Part of a small language model's weights.
Size: 16 layers, width 160, 2 heads of 64 (1 for keys and values), MLP 640 quick GELU, vocabulary 4118, 5.62M parameters.
Architecture: RMSNorm before each block, rotary positions, normalized queries and keys, capped logits.
Training: a variant of SOAP for these matrices, 6397 steps.
Each number is 500 + 50 x the weight over its row's rms, rounded and kept within 0 to 999. Layers, rows and columns count from 0. Numbers have three digits each. The size before them is the row's rms in percent of the matrix's.

# layer 12 attention query, 128x160, rms 0.228, rows 0-127, columns 80-159
112:462482437510493616475449465510462382479517530486471527517473506445487384441507574476415531537421490477481443469563438511593539536546427570461584572405491596459504518471485447489476436461516476450502429544517422549524419445550529591547536499
082:437478465488423502459523577481454474516565556394467402571567477488458466473493437496567508450490443454394416475546491511493565538500479509577510484415533536402472505384470543463550454461538544468546473499497482445518494514401371418483505477
115:518539494492444460594528443540543506487541513526516494481502408473505605395470585476368511563437536411509461490494490529535487508381444459504432590465484530484508469507421535503532572427561445487410556531423554497560508581513607536507477569
110:545566452540347556460504542508384499486486483564481552504448493539572488451467518443572504624443498559472484419535465441501570592487548530497516414448505580482505514416505529492480548463524455519511545463548533534495435527586518455613513519
086:473515553618528495452578498471443486444569656468508483462493572510423462459644464526355522468478499512490620466454560541528450563503489511546395510485546532499447522489536539463484502444454457469498544519507530486491490533574410466490528516
063:527492526460458589474485469510420439483519551504502460426543489481458487499478437474519544411483502484476547460552510506572482588516491495563578462504450461537438512517444431512592569372455474441440410443513479468610544555448391457563511467
085:513466557510522355508518441517444480458467526600501523368485478572583506572554535448441455491511491523547488562393496551583497436532440512496469554489526521423545525465498498524509565509498458525432570489501509484535557447543497437500470526
095:482440510574447356454477533471386563497453617456496456481521542574582584474509582518636500497545460438464476445403466525506621509548454469556481470480562475526461535426468541483527482514568457495524499515461527485499533414443488364475528510
095:448524472433486635508496463483575429517498425466521493504442457345577477453446481521385578505413556497446440496537479428576522464498473541429558545432436596505553510535503405518539479459467530475551434525505447543544478520583586573514491493
079:465466458518513533517494458536604490498521386568447555538484402409588522439438510445371542557468549536449451523479470457519460457474445523461568515466501554509522463451496487546480493516507441436595541479478457532450491527644620562483495545
056:576518469497491446550471528486465515510437518419550525482524549511410504581449467538590485488558439464483497421510526510408571522458609498557468460489454462426522494468432483487538480457474542541419439457453481539487505508400401410568537516
082:515477520476431397478490498477422468492444516463452522450497489476515550593474523509605494424563474476493475475458460577543610488545564582553473453450490513487511546448495515502597640494495557490446451450422603503514500417437476435513588422
058:536475607513504483510520477485538526582493478476507560397533530503502512557509523565485460434499452505542512436469451457470523404517542480529476462518473429551498511512487516411561485341460408515488534427508463626488538518421456565488522578
054:514496518502465471515417492438447442583417538476526509400501542527486508517544498506522461411521456476561528403513500515463541503505558493568451431504437456458495521484543485437565492492391482590442537431508445570530557379398448447612585525
045:487534529568451462505514586513434537463572577481455483505616588573511428473638443517577506531558481521544531449495528539530423488485436488471461507517482426509459509504534643499430481542526527534529530589543460416408484494494492421520516471
068:595489583429492422480557529521479462425488553446455455398608503641455495522595478572489501481496518498554491426413547525503451455515449541519567521550557453479463528486518506504435394494481498498488444511552467563495506411455439480538495502
078:438500513527421475535458451503501480461562414571537472531418482440591501416479530409394536579467563535481484495517458535556487495463513533400449499453491550541500485550490495552444547504531466396460491526441555449434463572510624551465442456
060:529495493457526564451399526448450505536456572427521498478503590511490525503454538586600485409535438467499523426510459510460542555449511493524434396512459495538536502554517507467588519552459485569452541441441491553551515412394440425580585583
079:498520538520423441454489444477503529498587486512447495456454602463476471467440545495440496550483464525465515471495429499497482511442568536415507471516512500623516494533396385563394559420554423440501462416463554422454493532455617529432444477
082:480506514514471448527510486545435533544474498532501493514506395508422477543547450467486479542509450536524540453484465449526512400615463424539512502477573457481463530507476476521503481411469575465491389453585451511487534535467460549412467443
077:558421489402510495561486569546545522525429365441459462479515461497529446566492502537492459525521617563544488518503536525474513417476526478551555528519490438519432449441544485472503406431461563416511430466557523502574384520473448612500531505
072:491521440485610500512429533529431531533536512439515505505509504519478526567456484502573390350534497527550589626491517499535485480482463480585498453542470457537466483551521552472515497467479504512463482497539425408451514503494388400445525578
048:463521480578503593501515458416525486435530428540555511551435538434459472427502429442422569569473494433394493489491431465550533537451493517410487454492465481557575499476496451501489555548549491519555462523510511452419478558574516453486446529
086:515613469497573630449487561458589467465556457467496512496485558476584553421475510480514587461406607454455436518478530468534537555417473488426468532478426559476531483506542589453540447569523458518541593522510495485518507453588503497579518527
108:517512434455457491547489529509418520566521368484511464517420450488449472516510453553463486509505517585513518433553528502518523386546499498586555456497495418570473466538518438555483434367474522438456444459483502508506514581472470586512505540
101:535529508465489508454466480466461619445577510583522522421445573485453544534488559521577517412526467583506537495452504505519457524484511503432452459504465449590509485539456474572521572502476504566472539466437562518411532507532480489575539566
099:448528519503443502474474534414458397463479532439460525509497505395495428475526489567576586415527479435461586475510535569551524555547397547515501543492517542450472558492492509537530460484479549486468454586532558510529492432461544491490586434
101:522516453448377544510530496514440491422493452518510483411524440516491508550488486522570483503504487524430412487451498484525565453566511619511579551495465549494521501363493491485524534439488527516576455508439461502457444446556458434573538461
100:482504521466600507509511589430567584475467425550529490464525492451432523509572414495515544473548509456484513444447521552539501497469567441493535528574483434507504523480604530437569501542420576492508538472508476533489511524613420542534493523
100:551455467457553548530469495525483468438446501526516566466484445520458443487437546395570529505562541427501456459520436457450561572481533510434667526502459409528508472447458468506500449470567533550439406515543398567497495581517450484560472473
105:446469508564556480462471517415451501503436486554472500516434611551564399534568489431520541488553534580470526466475478477487506543598471492482520365463629507516427483516550476478410497668473483462527430455530502508546555433532482487583567509
100:508505561447577588520535450525558458503449446533550480518538475516448421555460495578377520362503448552506501546522522514497404494547484500523550550486436491512524498493461431476493541448426535503501449480505471512554547472488479523455550473
110:459503484527557512452416528480525505563567472462505512509429562395576592453547501568516491560483479411552539452541492454553558476478484463432497537498485512543544499583471483533590461504554485459484472570506562522474457553490573589489464495
089:551526486512514520564510527472494385489511480539557620512541479570594454529508459394401479509532507497572570486511522513457486504387539523489492503569531540473511541559580441554527490506464416507448564512539513624565474527526552545492499491
114:511574473498487456536516530489535543440508509448482589433591494465402541508499459541626489501582447419513535504418546563424534485471546507550545549580474414504561495488522474526528435441540514516480472511525472502426459495447426453440524449
141:559505524525507472524493536519416502505509576491506463517528534601431517595488431567571447426576413541543584520540538512434457545527570512609495432612529475518450475502529534506479474493510484547497477478556494464493565548356409434473508448
098:436526495544516537572449468529525491510517536498504553575535487592439407507490568459466437506503392566564462486517450516447465488520486504498517457459597508431496487541466480526405467500511428517499514447501509519518513438391510509433560518
101:498490529406485521533506434478512420496520438485465480469475505417550453547540542560414511542426525503486481472511510502573501430545396610456532523431458582462553491479479408510481518468496456462543422533472522566499436459549581581535515468
127:474586429488437547610505531468491501480568463509529499498410453415536616418490481499435516538469491512437505536511526503503474477471437537511484515491557572479500472475480534589483478539521459469528482571478586524492511596518604541483556480
058:422501456521544513535491612471530470518473478491473548585486445403596467415488407461522547523449533491538451495521471544528550434516504527465523511525518513414545525496604541540498396546463574481536539493523517558563446492567580553474531492
076:417529473478548578526446530536550491493595380552517485545477442441543489387527536484410507535468487575498449549530531482550417499480409483449524540443544522477553476539468549581408446522511482463584573559545496541513501538566572569465457505
067:442521484498516527499592489508540469468546506503471402498495550544469426446575556530385502489453529529505487570438550491453396428486387500464466548486522505507467504549490503549381457580492511446583504569514512420541453466574517540428489451
073:527479480403436480533513415534582470523452426476491504414511371428499588493442551535450479541494524522501453461477462548518541450509522543551601506484539519451575430361515490489490481396475443504462535468436452553498503503493563516529578597
051:445429518541538528535409492532500486511527505545485491570460529402553476410485572483496548559492502466533451488437492466615560432526456460420492517425499479595553496517486464477419515468550494425601537494475535432489524510572568577533421614
051:485497448447558507467565546522518522538460473507549479624424400504481474562504405382488523510461515553509566511501459429466501448508528512538501431565526505496449472524551503448544616569479574517527483472505476474539515477596423544487524449
048:490407442499523557512527497488561486562423466540488508526413405456517529513428580414419504460444538516474481497526498484530605483539538532563596449483541523439504455375545404518548558461507424481489473354447528590572510479555532506539562579
050:494485584449456484543469521500467488552429513523621485370478473491540505496519505537514445431483433498574528451509486517452541491485509492535496438500435457467502509502543517426550471469384456599409540491504474565474517427395468476614531572
054:445514534448491489530461490468551508526410509425535520610496569448542539499474569442514466564531390440426483496465512398493629504493566464440435504460426571541568459598471415411524473472518472506454549446447421552529440485531584508523425486
053:452475468489522480579422544461500530578509438457531491462509471375539506546457416497528401395494458575484518547571606531460526484470525534556451449503404490556507527438461521402590515445410505581488526481467519526490535488436505453518542506
064:406532468578510552484498438478529479542487468543557516607402507448447499496482516431454545546490523405446500490602420530453540568478558485495500466461478562472540458522474462530487604522519556444507460482449555466527465558573473530434530481
076:447434440512589422534463487504420533561520537449564447585489516488432501572462453537568393400546465529492534563565584558446520515539507520606458432470438469509502480486495458432502540464485556545475487540437500451472526522466429427431511547
072:483491443427518470509514502535414549503614539495524506534420481500471517531481566625614451445459532578509505564544602464542472454560448470596508533450522472489457506506525429502526425388501552475484513486508489498481421601581414589480469576
095:539462546533587434441517472517536497452488633468462518492623573588489527563462521438540470455541439445522499592413484505456470561467482500482479483550514524490510517479511514461482545604499484548545532510518508451495483444490455393424473494
048:520438432493551466533460480508402530494419591506530574472449483571417482576490510549603490445594436522534566525511549536447463458525457439590489498584521450428420551481477539522523473541439503542443524586526466548601518462438392471466606528
095:584489531456448480565505529557521526493419464512398489410575435511536459487551483525472539550520500550561506420420522471546491421511459466493502551518517468474424525480516565549488430492445465481493467515554453587547536418437524537602536491
101:542547599517417490427484468482572486460473476487424511433574560474487491460446511485411566587515433446452532443445349486495478527426534500388524477562510516596558491521463451565453552513544366436500428426480541450493531438428605486475476463
104:557424528420498519562486538549519458475485489437409485474567593506528453539440605612530483487518515471533429535516542564448488498429533545510527490530469501514479465476541468485452455521511450421509476454477550525564359460451518573571517544
097:485439428500534440491594437524478395445514507419474432481532518532467449528517518529365515442505518476490448450493544603497460532516560634552513486536557509464511482509570526444471529572489505475488459519394526494520553467522506446516544501
099:532442527492559398496592414478493574423404497447502500441510540501538551485487520512463566543510619531494508550333530499503479381449449465506472541549453442557565554476521463461460462540470542506464554514437457486507498471516575446510474611
102:504523473540540519549519557512459432431513515629549574448456502589543527497499484391454532549517429521504562574487538565516434559520490517549509546594566504507482529489540544632434566533483373526418580509584491495535577546519525529522485477
086:483460422585610388512420468489472490523563573517494511528479454477567468482503611519537467440456466551577447502483455505523511539476460464532502493496551512544562572477454465405477453544522483513534554430524489584511511446436579555481525558
098:492545422584471557506489449445555446496471478488510562519519532559435356462469439426536519581487445592474440492434516494468577455486603515459463447537517519434584479499588520544452400525487551528546583444546435523485426472514444544514555521
092:496434563504501559404498542520461504518375523472494522503531485527521424445474534429442554487405565536468535466508438506497502548462554492522524449501460534554478564431500444403565462365482465446538429466530468492583487391530483473561474522
099:496498544521580497502577434525510433578510523538510593513562570473602496607568494492464450466464572476599586444495484434535546410561525495441503583507478537496488536500488410519566525384511483500462496500544406538487456397531516502452451471
157:493551530480447589490517429502442426550522431542524499548495456484555569449475439498492500532524532490570521466479555445423505467569547589442451589608473481433380441517479400541487476459435547574572553507550519549492552519507550543391555496
141:450510585454479471457590498455425538498433414446394576484498506496517581525459596414497622538465530414496483503432466502494510518505528505506481502530501444518509554500629547492499527500499472472511462375524433417467478565537575475446479535
168:507484478449364506499596422457418630484512553498449439443463472564543477530532439514496485560525460489496463512567480440508493439514610523506525494489410460495423519531469566508551466543457488483530587448520466546389536484473497515418428558
135:484502460537548489470570518471546597535516480489527420490538550497503508520462483534590420499574539551510555526451523493508483503549541396520440499523533499566509546419476551453516530462473549359471460525492452570479614582548465427480559548
151:482534387458478564500530432593485593438553478490454382465495515601505509565557525576432429506491539529527533563510546541534477532472541444495535495486531580412455531427497467423570510528393611478496487523375439511554432479477514517506493485
137:478499440438533505551579491486535568507459502523494375449417546570495482486516542433482567573425582429394475443500448489417441484585456549527547407458515563547557573551536539455412568561573447455518459499527499463573541473560419589493495522
153:434557530422596488467463543514489528398555531435411502520523408508612446496551539472431458517534501482459394485457514479578445389489522424392518497536533519523527465526487430500474608520528532369447540499491465557501539535508493525423567514
146:518414420511482481471486471569436556526381572450485499409475479490474482460470395483450523553552498467557439512524441508522461487543531513413589455449517480531405530450461436569525501492543468484545573518434479495386523553546483554498465509
159:472470400530519582510409484440540407498517509491504461490547522415540485442528523468451424498399558545537494417512484502496497464556519456544466515432469515481501462471484506463525531483464565490511466615597435502451521593560509380548506523
129:457513437586520511462515570353507475462532472478469467463543493482578490498598524490438492553495538489424483412518566460535504453511514527520458483430439552537508447433491537541555379523536411513513492541523554498541500516589537588566521598
124:574562511526566458464537510568468504480495514391518489546516607522469575544475448547506439445595500557483523570471483607557459430519577467476499460451500545437459533466483523435568501552481496583463518443477540460478524502403526504498461488
143:513538426510550501505501544490607451429525500531539368498469568493463484514587506511491517472422517516491539534568552498516604531526512440457454541444487597464526492588445502443438503448461495446526491501453483515472483544545523487590549521
114:521513469603514540490507537519603469497534484579476444523480531471494426445521486486401478488368536495538433424550466428445468462467532514416509541505530477460544537484326578542428523436527516546477385515547464453580539474409492490449629458
085:510499527523482538457505437431508493523420520429484507409404568581479491478522502466476538513505472434548471457542486447413424560392452451456418499515508506408450475471473492556481466526480406501497527588541417585527448547485385520489546435
119:542547501591571440514630504526434587490482448553387452580546473483494592506463409477560499432532548485476567518466497515459491589563508512496543471530486531550547427444537482512515542542558531502522536465450593406524521464438498442493469472
105:445435552483547458491462488550645533449595548449499482528547540493569456462596538379543573529529513466530453546472511517488454501548519496495468488453485460445552491512497557437408439625420481469538564546535413531551465564441477460490522540
099:490552466477493471466496555481503514563508482507513473441435513474521505529477429517542524388485561556440456445467511536503508488523429519410472465464423454473517424519541503541574471513510477447488508538506570508604534427475554562552471507
090:523508437520436619499470525482447563503493524445530564409461528555439447478554522539504510580475526560447572406526497426429533529475451546493466581514553470464458526504472489561563486400473483503462421532528425571437505562507545562560610494
077:575563532497431483439569469509410576539420393531489601466577500506499617547417490522537544566569450513461538467485449466434504512576552453500511417462520514545446533535508481431518485455462507422502554412461495440463496466422527550447527461
073:509469628511451486522481489489436517556445448490584544465516519558367533672469513505484471529461428489479530458532511561540519466571503449601553519457478492519464499580450544453533445414454481510453499462488548475497492458548455522530459522
080:442505445414498552425506484489525507417455464465536435608400464472503519574488559377500534572402610544481471556468481426428512395431503444497497434445564468542520452525449508481452443484441603431482457415485545544584440487554533495579513443
094:468523483571532537526400514494565557501520446541459497471479523424577481498495501598437510458421557502534518500501503494564468468474493539504497593462515515566504527537476530593476484412516421470500427527581466432401523488604532530534488530
088:437504494457498535415606434499460503484513398462534568562445538502488511514519470476535527502587507446476605589544528506550504538496523537533493480634472428548529527458479447478516568560497452462532451405535526458455465520457520507385394504
062:567552448538623608473504600531609485477567511478492490539517555518515572380498498450520580435412545480532442509503564503605511499508384516491504483543436525406532523515539571418513410514512535501553549590517470519570530499517452457577571535
074:484547423479472518524499465472476551571496416485517464538420431468460537518471488605539498550548494558495544472561518498466501345519525420533524491470566390528486475530508519515480469384476553451448501470496462543510445597508453592461469524
072:552483457464503474480376476487429590501546530567480473512403584513462516581508518596555525404518505579531517515447484496549478507469515522392436442501481486570488468515459551574573583533488501557502507524470515459406537517535404500531481572
068:471549524499448573463480507437440349471442522444498519517532481419541452484488535562537541433523457467410552418502493515470540563545422586522534551506528531454489560471446451480538500493457564510459476596545553511497492426497578493466525435
069:471490422462402492478537494485422529456523423544501511435517433511532469516445455545594456515545519540390428518399478485492558415550552565470534580567489534472534501388530470511473509510422515503596507493474442531533502424514492452503524454
069:521499515479564504469506600433554576495421444557546445475486449461467482522538407425501516473513520447468496451484475549572470451441506434425484546585493477436501503466612482503482542560446612457506560462486492541539524576630400536492481495
069:555417413446589554584480464562483485456459532502525576484502427524450449440428558429561565500554572427472457493496438455467552543438515522461646553542485426482503470510468496523408474460557534558485411528529415489503475556508486508549460489
070:472442537552554492465460550419517440491497468560490490490444597566555418521556498447538505508487531565505520432476488467458538543641451473474527371492639519461468489492582454494438441634455459489530451468529532526601538465555493463557563528
068:542542560485617581497567477523471462503487436517528474524492456545458417528449474593355484436524435593483554574483511498435417470545494511552550525470444473483482488471482439474526523467414543502530535457516481491521536433468466499435553499
162:439477494432494563509506476521556552598517485486536476547487529492552590536512542545526606530541487470469512498525441544479540604544465542518444476526565384435518484539461501418534500505514581467513447407542539445504501498507510485463445499
159:536480392546509491463519568435502529501449611533492502460409486402448528494468507411449520532591460474457528488579548443489392591479599492413456532419522506539431532467462499484406543564516493403534482483515455513449468493470525513465520484
130:560543441498531535504577583446474545479600461467597536513478430527492496426504522521567463513584445509476513421561436439447519531438444604504494533512560429545487436478463532477491441462557434397507414561464457547497464522516578569523486444
154:610530567473511543467465533489409500494553627466445475478484559489502442424408604430514480538514505513625483614587526509504417462431522591506456392536461440480514531483530432468405557547498534503444469525476541548498513445481564437481451583
185:526532535430432495409609528545420574502490504539496552511496487567497446510520526607631490469613459487529460479471573526451439453485534424466541502536541492417500475517493443468493486557450578514481506513547518571636561506421438458417510437
156:500435453454486514559409505412514425518606504515514462481547545530569511513534478525476549506438509472536552466486400467502542451563505483458515542546508535572509423577576495499461566520428465538502456513505486495456563547557406587549434468
166:534628607505432580402544555508434476467436410406453545568451585499453546554510482496597638521524462586462506583511516517517430576515516508457465502462494464550427491511494491426493527557418439484517508480568550506546487553500438559454526529
133:495445525500473528532509509472499523517478495570525442420432551465591497484412589477423457565508542395556475522491482565474410470471416483497452510427531561472493576498509500492495491573499373548524517538495502503495453468558495507545550444
122:508534481476403538443592430530583593581497406556520502487498510497428471528400578535535567497485458512424523589556552509486442526470452524464521401551525543473584516412529478486466470461542521549451508389460584432545435543481605585486484561
119:465459456566500570486534442495393435545420544603603520520557440426478484490463468523548532546552432446432498432534541474476492364567515432450537516523459528572558507481560451435455616589530529499519508467427473486577490539483559537465502473
135:486440476556505579478492476503564463451518499606512458548424512472445479453553437509534551593371503487497513442479477488503534489455449473481518531504542528515579548496487509520390518468488460537514480581446379482437579536556519574547433478
111:518592545421526484550519512548528396566389471503512473507495508499468493601507520562522408487587500462472469474471505531519386448562379535462533472513514519424430525522422462524551556466497456453392578457490514459592486496487468503458478471
132:515453532528516490541499526391522541525553479466563553447481499519537512535496495459477502582511558468527479432535437477448410534592463455495416411463551449497481405575525490567595471377487494488556446544541442516577430564502460521479512569
112:473450553459498527532475565509521427531561426403583519451540462539568484527554603539397489467492460546469483572461570482511545447512468525481485550524557540477464474545503421522513445476441479447473532600605479578454490546577514556495499578
090:569578516467542574534448579528581517489505526516529466561622571463571459519499504557375560470442485490489462534458529551491451543442484482442497533471486402472548499484402474495415432402499479482471478590528501624510522406529453564486473448
114:409540458511415510470494476470599495450519455519519528478424483529543491473479530545492503523506617546465544479465477443388470438449490563472486514508487442480519539503507511565494425549451510437591595416546518483447485503527559552458446425
091:490515632472553506518538523516438456511425497498500411511464493523560529483521498688522542498512428444612381452526496482498474472535462492524435495476484539511509489626517532504530515458515507520475475536571503536526573414511501477509537524
088:548550537463489558555431546473448465550546553498508510469420424493438421599487522443509499512417548438491378403522468482505502517594524472524432484461457540497517444548461499533480457472465540446439491570480489554567456529635412499493506540
078:488465361510556385574490511491505543484503448464551564471427501486403558430451443427447521525480467478467456506519522428426515525568485453545420454458484506374508514490474498486429535534428511516494445437485507524482547536569435481451582457
075:487469484553549493474494528417567487502581466432519475457534528489411512476410491539533454546491417416476567554489463471456487498556485494525569496495477468492520462502571377550523450524505521514530623421592523454537448598548472589515542498
098:553401460527602404541507478577580393440530468483520487476565461525527512488500495299443474421512470516523494460492516454515566536470501585538550423566499513545440495443513460500527509528539455491553429506551468485561532490554507437492539542
107:419627518479477600436418499461466502531468586493546523470393474485529431620454503646526494528469561507491444494518489515455458444456526467530439597471494499542495526543445526544492476432467494503439528557526437500483466450539493540497468534
068:524426566457430473632568501509469547478368532527444457508529542527549525513528517445475533552481467535591504418465496486488528500581424471533486476488451428572480559455479594532565509337515449487487406491506462584531514507447400551613512432
074:526514544501374444413459481521566501485474497452377527394545496502478557484455525491482572496561400492488534471511450480464491571479517515460517483579517451538503544489579498534460544565468411435470456459536494450481493515434544514476477534
073:550481523411464562489484544523588430497494490457413437417534603482514476485482608617561462471522471521546477542585473523460479507451583537478538518548532501501474516459552452511470488525500474462462462484495505539508377511507529550567515555
067:536470401524545491497535426601429461396504525446485450535486494536502479530470514512368460439498549485460445405514512606543478518465549560540529429484629537481536474502546579430471545552460520514481542527344499519498523456552497433518505539
071:513431555483503381470559474522567551413449513445524510444483503454554542492506521508448564493468563537480493526364536510513501429444450509516523487548426450540580593489513427452482486513517543565443487500466430540500531563462548470525540597
070:530521497488506501556536511530511372468530520600494565467452520537596591492540455439473548519501457486552562519520537538545396608495525513551472544586517520535482551474549510590443604495532370475409564516606462469504559561508509517527495475
059:544471477571602363472434472547466522541525523537475530545481460436612521476489601667531465452453461588547496447507474550540515547455488503544545539468534515561545573481477448458502498461520470506507534505514498564508532491438525578500541499
067:528535418552481571540513454458525453461469486499601525518517551564402368464466459464479505595447513587412404500421466496475603418474569512467494473553504565448608448519539559581441422506481498511505541515533438489524418468552500554531582483
070:492465579534452557452503530479436487532428539493486449522548500520477422437502507527439500461402553487465509445524413520495552534511557512570524421478458543610516567425512493376587453363520488476514452419566548509539498476500507417653536520
071:484573505504583504425588459469443478541521488504526603546557567512574465622515502460512439484538591455605564498491503430465532446511551511397486597515525482459444507525509455552510562490485467476470561442565439513494471408518516496400429491